Part of a small language model's weights: width 256, 618M tokens.
Each number is 500 + 40 x the weight over its row's rms, rounded and kept within 0 to 999. Layers, rows and columns count from 0. Numbers have three digits each. The size before them is the row's rms in percent of the matrix's.

# down: layer 6 MLP down (transposed), 1536x256, rms 0.0151, rows 768-820, columns 128-255
# up: layer 6 MLP up, 1536x256, rms 0.0596, rows 769-820, columns 128-255
down768 096:527476552508499534592451546446407515456515553496442541500515544495453560516540466505529421509450538539453526412494563502503491545508460477529512487507514596484544499485501501478412435505544471555495503476492480480473554506541426464551564499421530510519591558475486557432527491494508490509495532558544510503463417440479491517461467473480569530463537541531421536514409463494497536573498
up769 100:485484559460529514464505507482525515503467494512513576508511484442624486493553482431515531410517490513526517502402462532507474561458537458556507490455518472486540484484535468470507445477501528565523579583528488503486503477491463495447477480489506505576442517441477425468563478444470480487549571513551508530479478469472512463430515484471525476555485526552516424433551516488480515561546
down769 100:535420408500447433539501532458468442495518475477454512537530462511455554452477474561527507555420508489509485433578518471498480507505477548492513465526554507500467460428459454473484505484487472479490560491447579520528496545480465491536517511505471503549566514508489543579479491492462492538473462557465585509596557492436507522527572474499503500517556477457527462493474479527541505581536
up770 106:587473419584484472529506492496438491524495506499493473450551510471461482444482530447497451540531482515501472545502515490492462470500483507442484467515495548579484504470536512436499518466493527441517555455494543496459473557498449454535492454475488528445589482456488457485573565428455537495536518515491499414565504482492436511569495488469536486456590526467528407550588473546430498538456
down770 100:530540518447480547502475491454515501513488472557479546606486479466568529576505534462512524527519506507524463453476543486510540500489490526520520558584554455469462515536512420511467467454484467575511438533490461484543528442471519511552491493543503498499482489558462474522514444527522506502476533508493490524589477585460538537477477503458471594457430420519516519549473512554567515541554
up771 097:508507448470507522553414503452518483488474448474447451476530527522536529478521597478524453511506484491495466466623474517520538523491457447537486598507479526478543511441534551552522560474435492487507452504534533512450575482430528537515419479473457478504517478503590525486564442488510524562472491503473500443557498561535509585544458540518463517532476513533423462476434503550552474556479
down771 094:528500492472506506406530450520488562463501575520438541551480459463545531490500482491456521516507520472484575510439558518474512434465532477462515507558521507526411435546525476492534451509541512455500511437539463516465514483550518432537499511497530567489541496539500504526524468487489500537517442496525458446468450489533499365481530506547500463440509533553498537508515464468450549481562
up772 098:485471477468470466420545499516503470510500516530471405512477513529542484567532506553514486390428445522481476506539485431481493501557480534436497507498452520519584565529512582441546494517518506479581506393507517590536442507457476506442518463509456575544517484448588541499475565476528488581507455473495437499549495463511505547485477496551480477496463484498489526515522522369486464479488
down772 090:519464494518510544391454488488453606617455443538563568539538467480483432454509559451532488528594570523479479472488449468569490472463528501587481496449492471477458486468440492437418502472463532434475554480451466487552472487480567442564521415498486438466450532477503461486498497558446477520497487476520496486502506480541532507485564480499516530452537566560514562483512539530498454440447
up773 102:470551494522462391488474511511528523571501489459512490490525556527549476540557531500424636522476449588473527515508505580481439524493501543428506513504530478523460474509464584608432455475544460484526469498489447418508446475555487544516519521536534528526452511438429488526476506490492506543461491455488518496490536484512539566457519523459486509505506483474524419497460515487463496512527
down773 099:523513512549534558495528485522500466556491470506520528471473539447507495507406472426555488504554527479488490467459429519522543443417501371495526519513480494458518524548497470472490527444495466501473509473498532454509456474443555556540556459427516553537514492525524512516458482470509503526501495523535451548448462560491511569487516569489564446482432518555476502590444552529473529528497
up774 099:423542436554504491514452500485512505462465517537472473481492641535505485542560531517501513452495481508479448518512493477516509459581502473415467520512515428519507513513397494524480448483480515456616496463544456560530414528495493533505486519456530511472508447519525485451525490478492445532478550507525576539440468488484456491453534506433531435463497525422406556485506444489542501562539
down774 095:527558574549502538578536480496367538503550498550602496462535471543499498505471490489476528485476512523487463476533488509448487519401440403474479523501531535464538532466517494499524541552569501469447493527498491408516491526416521489475463478462501453518452558477466569522462557567448473462527479431433493538566504413517488492421560510467486519442560493606479462544463467589513493453453
up775 105:497505480416541503543551565497470527499431505510469490477440498484410492504478426515490454515503436566511535497447496505457520459593529484552505562474495518517469554530447459515554524546482554462434535522573517504457486542464429535525534511476522453514429523473568553558535556430517427441535466503522471525492540564451487491520536428437527471575472522504466440539480462498504508474468
down775 098:510435523515489373542520514496503504510474495510509555449486472472530509530540532588545527495556456421535505508480474489542513475481546398541578539503572532457423467484528486489440558469463448475518498488502476497508540500454514518451530501488535572485517520492448442499497455451420490510524499572470531493529478499561519508562478506527453528440557526532469543507529512497474489459478
up776 097:508416447458541522440482469572446550477540499468549494555526524511501492596517506525500462502552462499503481486437476467550566481582526529485489439467457485507504433504481527485516535487497472453529445570466533501446408493535521484600556542520513545515526473564520520523494477477548465468454474501496471561513470559435535489439562524505480443458441572510507533493499525521469480573536
down776 100:527600452551514456502493435564515507470496445478481513469497490505516497457523497471442471512476436520462468567529487534479467516476501532497509444468583464468504561503466498401484512489457496470539549475530510485522578529491491517451469483476522441450418438464488408469527510499453531498518435498528492450499522438503526482514466503461520514487556433564563464492484471462496458479537
up777 094:531561535490477541461504477480521405490385525523514503438441429431452476526556422455529509503546473529517441497509530512476474495455529480486522502475507446460487421566548507454440481477501492474477539537545491486471522508524463488479545475551565472466425516563502575532517551554548484434476404446466494546567471478548523530465529506445544472494445456529496530513498416472540509472506
down777 090:460475494532451500549547503506417544518463543544515485481527538573499526517434472470535474460504452510514485610531469533575500495528443475482523510536543579553497579461521501522514519532524586507517450498494503495458510439513469416463406494540532468468480536505492465449514588459505516480511542488502534480567440494502470559486445499512515551569539538492494462500524526505473456512490
up778 100:511560508458539498490526540507468512551483519481549516568471527519497503497479401520420544454549525489527519480480451508482479540496577505411447531469536500485536549507498482499511430538476540562459532505529456495526489448534506481503455468490566522453487487452532564576439513457532513520423495445532436485424524496543491506547542510526406436468501556511468402526489527525475514563589
down778 102:529469492553461450475530466496524454536481450486479495522524551474443424495512530476495511464509488518559469494535515488547476485479530571515507530521491510561471519459452507558458606512469507465567492453486533505482501475436541474438502522504484563542535529551486481578528512531470532548545489461509474489554521473452473466502450427554444540608521547524472445456599525519437494517501
up779 105:474515544556508475468505476491515460562428466466545480465560509448464419568551567429464472453518518566496484537555543511492523504512510441409506507549514505453533529489479495459546441510454471514548507500511517550457538549577475465449502508559527493527424522428428524508486550524460527530551534488520520519493491482489482593488549526506523523517472489434500547488571595509525479530413
down779 111:453500510516526577554476524449502562522479505487497545464464505444560552499531455592519506437514459466549487552451430444431546472530510501563506617470491463428504464538476493479498518502478478551485508543487575502474526483523566514580536536499528454424464540461511548558501524481536485493571468442513492564526578493531522510574493395441544449486518525534424537518501481449463512444501
up780 098:494520459513498486512517535486528451472536513505472456448434507543479487524453443526516469501500516495462519527474445466545557527495491496527464477556527492507470484473460461489469581461477556449469466518476523454500493447587508534511482431437429510448450548419519513455531498558508524582521462466505501520568474506488418492603451460531519501363431556492548468490438525503479516483526
down780 101:548519524448535517464480476508520494563523531496503511481603513547518560464467521530490478493539521453550516435460584495539520550524485590483489467452471577450487506517548524500515505529508482464538489518510505491520477509508520494466513530434569501532527483490432458456508487489449468471561552504490490451531461452480583539468539568460542535485561546547517450436612508459518475500484
up781 100:528500516511585475466471481526491469543473524429552482474500458555472500489480546464497502419414454500594574535609469535420555489523578472554479517517455442514512436528547476513521523505438592500487501514466459482445504489434488512567472439503509424545518536496477469471500502471524403444493540540454522490481496460471534426519559542476533524543460521478525586502494467523541506495408
down781 110:516529463444555555548493498467583547479538480571544503559495485467582576470498489496500509441507524531487443497555562459505503433590478505517512526489457500489529517519521561504544408466598518502441528464489580526534561481534415443479539484438548473483447499490486533430495560501436454535507512553532540522459452545518547589486552470483441518470597475536548476449492491468435472473501
up782 098:503515468475532524448508537530493466536505401501524473404523524490457537505467510542443494567477490482507471478428490476484578441447480524547480513538519485523501495440556513480566480519567508512563525463500448451546489424552557476524535480448455424488508470490485474501344503551468458497525521529564506521466527493528522488515493581521432591463437536418518534509536544450497514536486
down782 099:564461507516505444440491514498525511491517470470470472529517471529479524514504552515481473424507423535471547472519542577512506442563538464508520523447514538555520540448535520501577471527493468484381434522501541528452420477468444547495448400532581512510577434511519507477507475540561506516480478484506603580478522528531448555474506458543473480494496529544495521481472446453454512504511
up783 102:474480526462527534493489444466493473546490540482475492464479504505430508495555474433520552532526544542472548524472522517452518508505510451527547432486448475505492518478464506517510532459501444460483573521494496465483471504481423466385575455598494493576526538487428497524456512542490491542460627493555498482518510537503508472523516570491551469457459458464555524413554433501519498507581
down783 106:476537472528469456522507530543521514495513548553544548506515575488457479494521477507520482517455480483541480558539493453558432492596523533422456570471512536578475515546506493533507449483469529491547489522547492452528553484550509550481548529458477424485527463509499545481552476566529500517527433448466518434497510456458468493480469560443582510528470515504470436589551434535461459495491
up784 111:463501514447467468461492496460506505466424471470514481510493453499542531528478492501450584515470457499412527535484500505431499548445539548485419489516517475496551517497483522519408555464472462461569522602583536531438530535490589555571453449464513558536471544521468477520551495462430474538543585471564535456443469462492536549488541491499424501528525543453470539519498469571524475498538
down784 119:387494531442443569476503533529477459475524605443488468520531533487509444473516453554472535519428458441510446486482563508471465461527532523427481534487577592498527513551489487543527454514517498454464463462503535437455472483502478478535514492511491532537450528495500476511469494495528494545475545567512485488534548444498464558481405459457605511519506553518532507479452529441473503567555
up785 112:548506435589509512521428524412522483490428517547486477399491437518548588535536464472486473542500539469512455499471479531487526521516504435470569570484448568481493494462500471543564463458484519545482531607540505511494508485422491435498467489557502485525509447467570502464524533521566489464514442460463478524527511471492491497423459520477532490562492540482546519476497506584430481504474
down785 111:462570510555462507523537472516401472520594580529572501414514539485545492401565519462500483453467482456526507503464489466497576466450539452483450542555574541503479437526472547459491501507517516471523446527527497474532525492595524473433495584547465550512493532525541494452513470491502509506464443518528454523556461456570519440449475456578461533563476534504463562525488443474529455467565
up786 099:530473475504494465473485518495511464437450497563475476573523499461517506496433527540503509472435494497516492425524449525477487514566519507508429530491536522522491486500504526543503484495515512468508528557530483468429548460492486422494578504435525459491454502527634516439558536554459465460545524508517557514435482467478519515519486501512430456489494539576435530532499498388392492518467
down786 090:536507498489519484447496538481530484513463492481549466554448459542440483502499449550494489545451499523506494462532502496508516495543531458480483532487495488499464533534479484472528436477486483507530479477499463529451516440452496474508460442501470577484514481529401461534427484529536469491541551331510507397520531543482548426494539501472605554479589440473493469561560489475552503515456
up787 103:552411543502557527492517522455461443536507478523488509499541483542485527441509474480513442491576464485552559481513483473445458579450476563542475525552498510465609547630505394430505505510523463438538512603475472487568585509547531511507470454466442469552493479493484517540491510528521484536501409519511435495530520557538446539519430510530511470491482480462457473458447583554502423478575
down787 107:470502513490485559452516486536497445555448447485491476478553495441474490600503563523524559581496489501461503502566479517504559509529522473534514460481491522496395497500505512555465545452516516533496488477597526471412479426567520534535447489521478548380495451417492393513430475509496450543489507411507462527485481475496447503483519483528559470494502514462448471489527516479471494508558
up788 095:402446458582498505432463528475540435527508486487513495496513514526558476492444471506562582494473516462485534499489421473547457417506524511465551466531490521497535472500482487523562524432560504434448489509465468535527569475517498516464555517516514542576550538448475507518450501519429474484396519526506465529489492487504486543482521495460501598589511546503545557532557505514462478501497
down788 097:512570493423536569482535490494495416465497457488466554531502534486482463540449534500481479458601465577500462522465511611499553536473488570547411495470443465499520527525514452459475439497505504435505547494525471526524531515418490481532551534482483500486505431503543534517513523507527520487486540539533515496489505513531539441510483460524446495417555446492562506552511510490500528478498
up789 098:585483442431545491425406470531509522466469472461543575448538552515519543475525485451467466417453463472559539502588487496527565522477499513460478540512479465536493465495489491542515480540505475501506522519576535502446479503466535429488507551547529465480455535359509519571556508517545409498539498509512532527535480447502522498523437486540490497526445455488493479473544436494586538513507
down789 094:581536539503542508471523544511566495523493472504536551517461445425497451483472521518468425483579516541471531547466514461573501516631447496493465540490474489538481540580510563520512409516475485561547530455503430456491489496529498543488492478523502481532502438546497545465524495424450577570381463455496498464431498522461539511532486502499493554516487499439504593543465602491529568521489
up790 101:529549506519562446500560519525494458462533583435531498476509497505514533450492525473513539431457489557431498490416551524504472508515501471481443486533463528523532497476512533452455489541499532527480479526525511538493474520499453501542548481450483527508565528523514529532526505591517446459462394489470460528423546582501455564459544532522522540468538518483512558454513514502527528445480
down790 098:560472416447533474512431530506512457455477465521436549481475462501389446523485420492422474544523412549512559467447517505491560548542492405539551488497469513523512498496516490481530510539505437556548552479404481521507499568549500474488511453510506577539505552469500572432529467596503496494493486509556489455509543528500519583559490535467488441521504559473467459553478487504473484539510
up791 098:576473477438485487529525480573592503482427571531421505499513405476447553492515586493533489447474490473588467581475569525516531475484435512464434500514525488508564525550482530478560542447506433457474505495536472543512541493451520482525469524458496472493471496551520475481477502493517523532446545526500508426468546482493499514467452498446606448507459475516496524569502556587441591492514
down791 104:444441546551481523494507432494474515527506570444511497538539519583593516468486507470479470477531444478496464519534479503461501471590481468492482552482449485576571456521543459480481409502514439554537516542554490570533505519516504513550523528492470497445509487542571536487508546483503492431513554489448504491462451430477504512508513454547469476485536528541490461547511533465490444488499
up792 105:554509437492512484557604514513524550465543457495444570440522511499414519522474473541451514535487478490536432474569479461479502438440443477469538573518553408444428541478507547543549540526539504508409487486538462466449514540501527502516584476466542546485522568476512508507461527440520493521504576541525514511578500444490524494522551501422521534526602410502480500483522462520474494515525
down792 109:427516470474449426457488584480527494559570510502492501494477447485486457447551544448501517491498418514503491555570511553496510467487529529461518464437540486466561527566471527544513449534465575468480506496485521556568510569503494445531484494483494552488521503361515516481559483531524458443462541501505427504460550521475476464435541509514499516423537550507492544505524520469568483500522
up793 095:528488511490567484593455500529554569476460381461480528584466496522497451589474492496446528499492452454507512505514492510535550535510484517461576496475445535473578464470519520522528570507531506524530526554507516562443475403525512539493519502487482497498457472456456439550439498540515501415437452494508508464524582413490567450499499525471488542572508523456510529498523451445482510519478
down793 103:480608421421413511427466525506498564435502491506480522462505489468473557520491501505444510545519488559506405538485538418506506467534531478450465529520501470515559514490448484466489476502510491486501478532464478553543492468504451443517449545541533501518535464524583490408578551535468547555533535422546528440524523467509461493452488430498528535570478473510526522565451485497513531515452
up794 097:448520492492482505494539490547508511407482529484475534490402453476523417537523513428498454448505537500483475603493497512484539487528505474530459540505491541487569546487529521392480452466539466523499478452509516544500499453446539538500447468452548494462476509487493539528488481553572502503524535502512432498487473504463541476451407452554430534425496542468539473479453466523466528511466
down794 095:522494471494495507465542498498463575545531510455525514493489510499523519514497479578504556582489514478553499462522454477527562503487559593481493449452504478515469457439532461570551534463433578519507527477463490453436438447586530498471529481450432550532561529501467461508468528405475536456514437520468549495554478484506481534598479434455438438513526446486520484525487477519452561479511
up795 099:527508512531542426562415508540564551517437505456504575476457584542552563529525519526532423440451442536529490510494471523451534585403574507472540444551586492552480482486519484513541498514468459442514463534481519462545477448572425510551495496497493565500486495499359487481445467481479539526564514450548506512483512456483478443526525509507507472552521499461492492428498544540531513465472
down795 103:461492557589543460387510440468516497411486517475475392552497411464535528481501484514487491482473566492496468533448533556522486490521499514457509538472438534570554514450477472500477568482539513516472429531474462528472500543556426445467517521482566578478551490525503565564478487465492533473466472522543467483566461538469479482464481412499519520469511564456471519506463521429480541502561
up796 097:457565444452521460494482436523483486521488514525496550510492555488443412503468470542505480492513387526460510442514541487573526511528448476520461512520511490523442493601452423517503478497513417518503559472514576499494447415465483490444460523498520477427460443467470584534449533557475650441523500508423438421547451511534507572460478534526465501541580460534406568493499442488544519537466
down796 098:508498474484474508448474548479423459509503560422496478539504518503468492452494560541528442472487476407516480589474477512489505492517469497464511485539518483553471537518523558487547583502487501465540511546503465483504540553627426526530559542459586506534469537458512419448511476471513437480561402537513508554499506594460548510448487493490567526496506464387510425439523469494483508476504
up797 103:487521500440486512504543521500547509511487500526533459447544509526466522485526487513509483498533479504595512498436504443469467473531519557477561551545545431500458549519542523522510458457561495478503491477481448482539414475432470423444516483536518460438553504441489494463541582461562519493541548488507463454496515536531542557470497501566463458515490435527510563419444487511483550479483
down797 105:538518481544519516525512418481420480495486467471448483507522492480521460522498517489467543456413480538498455471514437543474496576519483539473525420487472571479469556485507535443534485513472470499449513497482610517545506538554401468541465418428512565578524541502519530559469518573481560528489499524464513521527530474489568504489538560462508522431511496511476487504374513484486420505449
up798 096:489507519515545471385532523482463510475472502560513517489449484451577499548469494442555535443548445461538547510540539524471444471506568508503460529517506479505463412604463492562496470397526473515521618453562445481507392530525598519531441416529558493486463459526531404532469539476496551495536551471497470486516453517512431486455502463540512476530517487461560467550500484520492525541542
down798 101:520486498519495462550537455486519550513518495458466534497564472576484537512531467523418497534457471541468487483546418507452526491469427461475534458463575518463507532438464543428527565553438532510447475514436569549555558541481412500511551518445457521511508480478480562501569430513518494525454445491463516502452522520477524508531552497449467502518511530575469542425509530473430502440491
up799 098:543483430455416530542520492482443468441471516514393435514483528468515575489476565436534486448503505546472521522558463508412477470508475489512500435438505518510488489527527522518523479507545523549536525468493533502462508488498452420493478513540520492461432477510479453493471458454423558464531472424535541534554500582494480527494499527458477513560457531491461441508548543557539462480516
down799 095:514446534582498513477506518517455526500456486518559508563495455474502531473481448420555451447646543444522543490496443542524495499494496505562545503457505472527524458524561487479510498426534528525467548474436538507471502457477475535455489466491532535496490545532523466541501509550546455404556464524476466468488413432552545492467574547465514429435523490525426487549444533472471523509467
up800 104:525488484468505494482526447582492449587530465532463533545554499535511478545499485516558404515574459504542496508509500507490555465462478521488511500472465533449510522512507485529468597477567548386434495516474501541525531456557513494448508508521529516509499546515520553530481430492500527493526569463510493490530519462472508484501503478500507503516441454485491546462527434501515542468481
down800 101:593517412482499535522523467505490552495467522520504454531449527425446493522558510481557549432482561506483503493574485443577432476448499535489487538546520459539573511438495476495442442546493525532541490602484530450556469518474490534494467473480487468450531493463500553446534435556492469475454519571527501577507490536479511506463495508495532521470498478511491440564500432521511449515483
up801 104:539507583582490533510556453491517486487467498492521464452494544500510453592487493487451550473477575532442442508478571425468504484531542509482482545485536635505472423509527502548512469515468465546469476550490503473515444503486450520517550507438515442523481532469518475479480470485526422550497528513413513512533460543459551467527568540484535430451502534548591515496462526447512495552533
down801 107:486412520432427473484487473527479495510530489476499455533471495519581499478518410534499495552430482547517446517564464433585485535511441488482435426471493521485511536439468455455493528444488515456565539479513534492467497563529507595548475392499468555491447511500420486551466517476457559429535556526513514450470493495472505445574494490484564513519582520476499462579500525508491425592455
up802 104:606504468499444478527549423494550529539521445534574438467470553527512465460542444454440562466554485439502527576527477500546497394504464445452518536492527458519568503450403518422451511430522523515508498511526558539551515522497476509547455504541512479529527512495485551531450472525542448512479513473585523554485490443544550546458455511453543456462457480469507489500453531509482526484523
down802 100:459488488457513497495449472464518520509478494506514496516423459462513485521469533467571549562475498564511429531486461556459533469499557580523476537531528464455430439567544484439504499498584603536496543472492501478515474519532513509431493482485476562531529508536453440462609460569552437470466504403475443477487496507530455484505487539553512443455535493463463534469554493475496566491569
up803 107:494623549460480458518457527502486479525565479476482451429559622488490453504485551468485504483527531480459550527547450643467507498498523525481438476437517523505493481556536567487565510512525502503492508591439479542484463543487458516525473510478556445491473468537459530548512490532490481484563481445464495544483510501471462558450528587460565492542492451521525502484508546473511532549459
down803 103:507482423490529545518478528466422515527510498503550533426467466449470563430490520436477516547490437492504552515420542481502510414472512512501498534540525567511554473561526465568496522574465507523465543448467523440517543435456489460478540538503482531502483522511502537622464529525486563502431547608510536468506459481484569458507526544454525514491453511501569547510499549528459519370521
up804 097:493595464494490513437581518519458450512430532558525533487496538495519486563542467476519457461482530534482485465424472460495587459527492449556516457522416444507534470526571549441544560514500475482514502495496459551518450588585454504477462499512490457502437462515561526475536532494524555525508498491494469508448432593512468524528493527541567555485474483583515504471536531507481445466394
down804 097:443506506476500516488549503496500589541543521493566447606561484478526473515482514534499569496513526433511467610502507510545458487517429523511440536523547457479470553507475521530502435515509486519495459576440494523486511504517398463483482538503496480429481438510500502519459506423513434520463492512445523439547522535485516517470456549457424602551573487481424517509561507450475466531557
up805 097:524508466574499540475562502515556533527526513451522396569484555504480496556473457511528521456514557537487445496574527540533534541572506591513486564561484467432558549454521429503501494469476538513527547482452469457370511479534483470509506481511514473545555549433519429513532494483518524420464475475418503480481444463502487527482522539559521459510505568474495504445536498515453491468492
down805 089:533493457432572483547469507538442519520452537513449549451444484491440543487506522458487453467458435479441600518429490500533512406465505512457501449481538581464438535547484534462516580462517510426516515518535548537448460460488511512517465537537508541466502551466487516555428514451482459562523489527522520528435476492528565495470510510512528503528470420533530487567537493530565455487446
up806 095:498517489564482611451545407591653443527458539500485533575423513532507467577489520529472503525532479511510483538518460491550555584519452538522566524469468518492508426501415499510511459564423475430453508491468482516482478539410500475454496507544550486498513573483510513537509515503492514578482511472511537448435477445476501526509545474487517452526572491495483481375443546476478489511498
down806 096:495460583491471478520449494466503551523501552474539458563462517533568453492495522545482474487532450521507406508608539524458432497557579525480422488494485513463552515515503466572474569445491528556545480536536511400456484489535527584481499437526517486531466481498505534516483536488578440458424576515437427469491483537557447469559555517413465460522486630481505530499506414495490512444508
up807 105:539546528461477483512492566510485556489469481517544511503464526488500467493494493437448399438489430494512488469499429553482521480502482489459508556495494534463484529496413535534491483486568486492594546471549533466458471451546517521542451507425417416487479507499450538497568499483510485493551570463483532553469493505516495513421568489501473421489509414537540451447490550438425509500491
down807 104:477472368502530500452533434525542509512426501513608499533501549482499474514496498578489501504511452504441508480524535484442535512563504537488487519485479545535482477453559536545483523462517455496503535483502452507481460435453527499437473461576500601521583482581439445534534523533543518551531524475505483510446515553482457500588520473451481494499506465499474426502508432492487517444583
up808 099:470506507527495541499478522468596450522518465456562490499552547586498441531486445464464492500427502513534520477456455479489537558445478536545462531487486515501493396432439483473551511529455467483548486561479385501518518530527446530561520440478455506464447482533447485537475459489468543524527502485519580511568494449477539534541458579480489511512533508518450491471446521538400537543523
down808 096:515488463485589469496541534438456496469486490538526452506484454455494536468520532524513521521498497465517509487538556551438479391535522522447499442532512448468524457538512505510421490543530468522606509475489456538499554490454467449445550502564505526486461457463445502508478499539542467480456535527561473506459431544479559465528538465461500501535547449564552521545544504471525520487484
up809 099:463545491454526513520488469467480484443544569485488547391559539539505488481468454522521521466519521442414437524516455437543509415522562500492493535582474515525417512558459471546444429545490469503525445581499426429473537534522564563457453470561474503472521538574495487492521465490491541544521465481493462543538455419492516491409502428463548537448492408468465522576514504536521494511477
down809 086:536489508555530457518498492510547549457463398520499457534401471433500581516537565550501527440512594484544540449486536575513466537468514569499484484458454449465593490463568472432562512448490486428459563426541526518462471433539434480525477473444516463485477481476496456495487536451477484523465533482433547529431506574489450496570519511501471430525523544555523472502459497493486492537458
up810 102:542533502423406459519483523505512449565442506438498488498500474461504507510491545506515465449526465450525543515508437453514567490481434548502493481465446484540540437506505601459504544485471470430469482463526499497433517492493510496521506509539563502428485593549503497574447503532519539553497505530546459525482485564473546532512511427493498519451481591544505529577439560504508517481506
down810 105:538538510542592513482496497505430508492481555524524509513475493533404494451465423519495558567478493499497505456543484491476496453475492490464503489510498509524517481494518484530504483583519470473537497471467537462513490474500481487496460523564512525493399477522438465497584512483497531514511522584485509483538554481536481458466523523560574554571518469459475513498432492517551524448394
up811 104:530452522566516490488500497458457521490495498443438440531468490485508446551444525498530504541485450511514552485500466507473505420517531499495570585477515536521436540481500547562510449514494440446490495461533529551477517512559611540499511517547429498483486492451457440575512464538463493485528411548418473546524600518462489551450534474507479398552567497548481524463504473497447410519463
down811 098:506528515476407503468590461452495479512537512607507542474623499502472470474502453563442500423517520496522487571470482537536474563506481501489506470565526490546487472496485557443493494516452526517513491545556554440517523570603489472469403543469521448496467494555522534442554483513470503454518543515512503455482454532496506481560494495492498481478472535466482493565594484479585554454475
up812 103:478432496476495513467546510464450550452481508528496567470486549582540508492490433423442491490438546514448545475518587474498422430554490524496483532496478540578417495549494517502494464458454456487471484430520510523523526535489598448489528518512557530481502497445491497493530540513510467509556571445415584513493476488475530551487518460481476471468551487491428507567432479509535518502575
down812 095:483509490566444569536486549524466494604486483390486518525501480434468550549593487574534403447560490493504511422478509474496481599479520453493519500524467549496518481533496423502547562559495531418493478492463439509487444471505455561545545457529443481476546505487527486538446555493549536495503462515585591535545533455490460446497497454413453518477551510536453493518486531530547551503563
up813 101:454489493470452465521520515461514479452533458502484463490543573501565481516569444491479521469453429504475487427483556506462461511538462507503487553517553466465434499612504473502435501478477570460469498516469569552513510521567543495458542528519529536482508483520494492474521517471480467525510537505448552521497611442611464503524461531524556429504455592511449516524510501484484532537542
down813 096:569495533487480579491500493575498536520475499472506487464546422538450520413460511555502528472542519438531521564533479442508518519425474449487535424519465562555530451482439515438552549511540480505541557491489502490533457561440466495463487525439507524527519569490486536463431531528448447485481482511523491444579496572521544461513510518471472532472458515442532552481482495535496489455534
up814 106:489533541529439473495525540486518457544539503513496501529392453474563427502502579517504477481530534470530544489454562453443491498429483510503484562504427519544506434514542506463478508434545594410506472519474458552481535445486440441430470538476554551556510542502502474489491525534436522544526534488467466544501535550447471593484500573475527487461452500470501459491495446511478482502535
down814 108:522463559451527483416508485507480508517466531468523502568519503515531465525576525448482552409595404453483418494548515598514548549483435562487565557451534422510546513544462538539488506443476494531464459506516478525524524455523535459576532500495478490457453443442512482495468440453504609514553480478487530513466485457495516464490458520542464493525498467479471535500518576522502481493497
up815 102:521529516541493521479450451486485550573445470544524479500480554478524512452577513548526509468499507555483515477522446545480476520461524520520449519508528566401497536431503529538417475509453575506555477529574575468532580457531530441427563569482509499485514503507525449555529471507533541478475454535503454555506431472469494533409576427520544495556524483540486448461565521504457508502443
down815 087:575546481496597478509406491509453536527530507438528549466525488443488479505511507503544551569557541452527521465538441462452572438517523478475493520526453490527457466532476514501540497477509549502506560511464506531493573500494463543604459535476536461471495546495583434360534532523455508490422480474488440505517522488525488478533520463470532512488478444438464509573508525522598506473491
up816 105:507485510543533522494593519455597498481493490558529518500571464528525582539513544467439500533539526519480483562460513437479473506539484454473482529527460455555553507514508557506552529553488523506498507539480519572444467459411454494497474522501495505494474467453496510554479545433460483610567438454525403528521513508470546534515505517465514434486479484547442470490495508531508531532484
down816 107:517465530453473477532492453571509467562515554479442530506544554423530466522492439473533475417465565502479512568532449492497452512440490424487479538427596477501479547485512477492546499493517455484519504466511548502507505514464522437532532562501511519540533479553475529452466483476478489576419613595473496534462438510524577519525541499528461519502549502504565493417497482514470488501481
up817 102:506508412424490492508467484584471477469528577485465579532545552487568528453426477530489609483440516473528498489459450493501460474540507509445492470480499507465465432525443517526451445472476541540485536503492438523540494500466513513542493457514517470491507460402473417541530472523540415564503512492595516465484515483480483471500589502462520523500481410531526520477503522518513530505510
down817 103:494507516567515550458524457572526462511489452479512476478537490551577480521557589515495484519497450472540492547493522570507530520523503553522513568523457540476544520524467470462484496463407509525546484489524493485459491538562554496497496504530573392520437511446490502436477613497533492448532531516482421477542501494519526513459464477503438513585535493433505543493526503486487425487558
up818 092:490531560451561522451502508467483476533546561533456537512497580493434527505480488531476546442502519480537482379498541559493479536518452501460501556532561443474483501516466469502560524504482481460494521464484494486497542529525534518460453555451518437493510526528472515522487518492522564506520449535590537483476558586530539521535511517516594456428499503464500463504498461471524532467556
down818 089:529522505555467539436504490434511591502539486528497455469523475470535508475521537531471435491477489513435555520485526543502498464486505533497429560491461496485519467568473536491520548494467496429511456482450520432503490527471479512522512530556560499486494506586514462546517454600433414510547495493487524498548535501492417488497570505477492508610489521562494544496445406518568488518465
up819 104:513448453516519520472566501445474538489508566532462542478510511494452456550511455453487520604519448466424544458479437536439485486486476450443520488564534508523490519510529459502475464515479513484546409510415436508481414529447516505571514527491358474449519491535526464520533502514538442391541453443448490503586494489521428523481546572402538525461460542498483511526475502489491537551448
down819 109:481457497592520539503500507548485482460541508503593474544528493469448491480568526469475486513515455462561531537533529487563480547349502498412537501532546501445548525480505535470500482474487452469527505575576514534510486463561504524539471521484461520536494483458481467471494518464454541442485560500519503542469415512490460490531448498517491494466542488457435451580529507502497511492578
up820 097:482482526588515504479563538489525496465459488601486505422550444520490477506546404487505535446557510454557552536528460526521557486543488494603486593521486426531497415500505524484509481510527527511435534447532483512545597511425528555543519464496494511470418578458477577473512491498517502501481463485586514492473508512531449524567539583514472509536482517473508484507553532529473512519536
down820 094:481503465488499567457507506480545486453494458433504512547493573479500526540469519565466476506539517603450538477519470476496486466519506501461441530533460518496491613573466531541487505581490462468541458470473574458473441499501474513474498588571486536510530527502512427544499484464480511536489576589448469467516525489506488517470425475444505489466492446505418487532514504496557523453534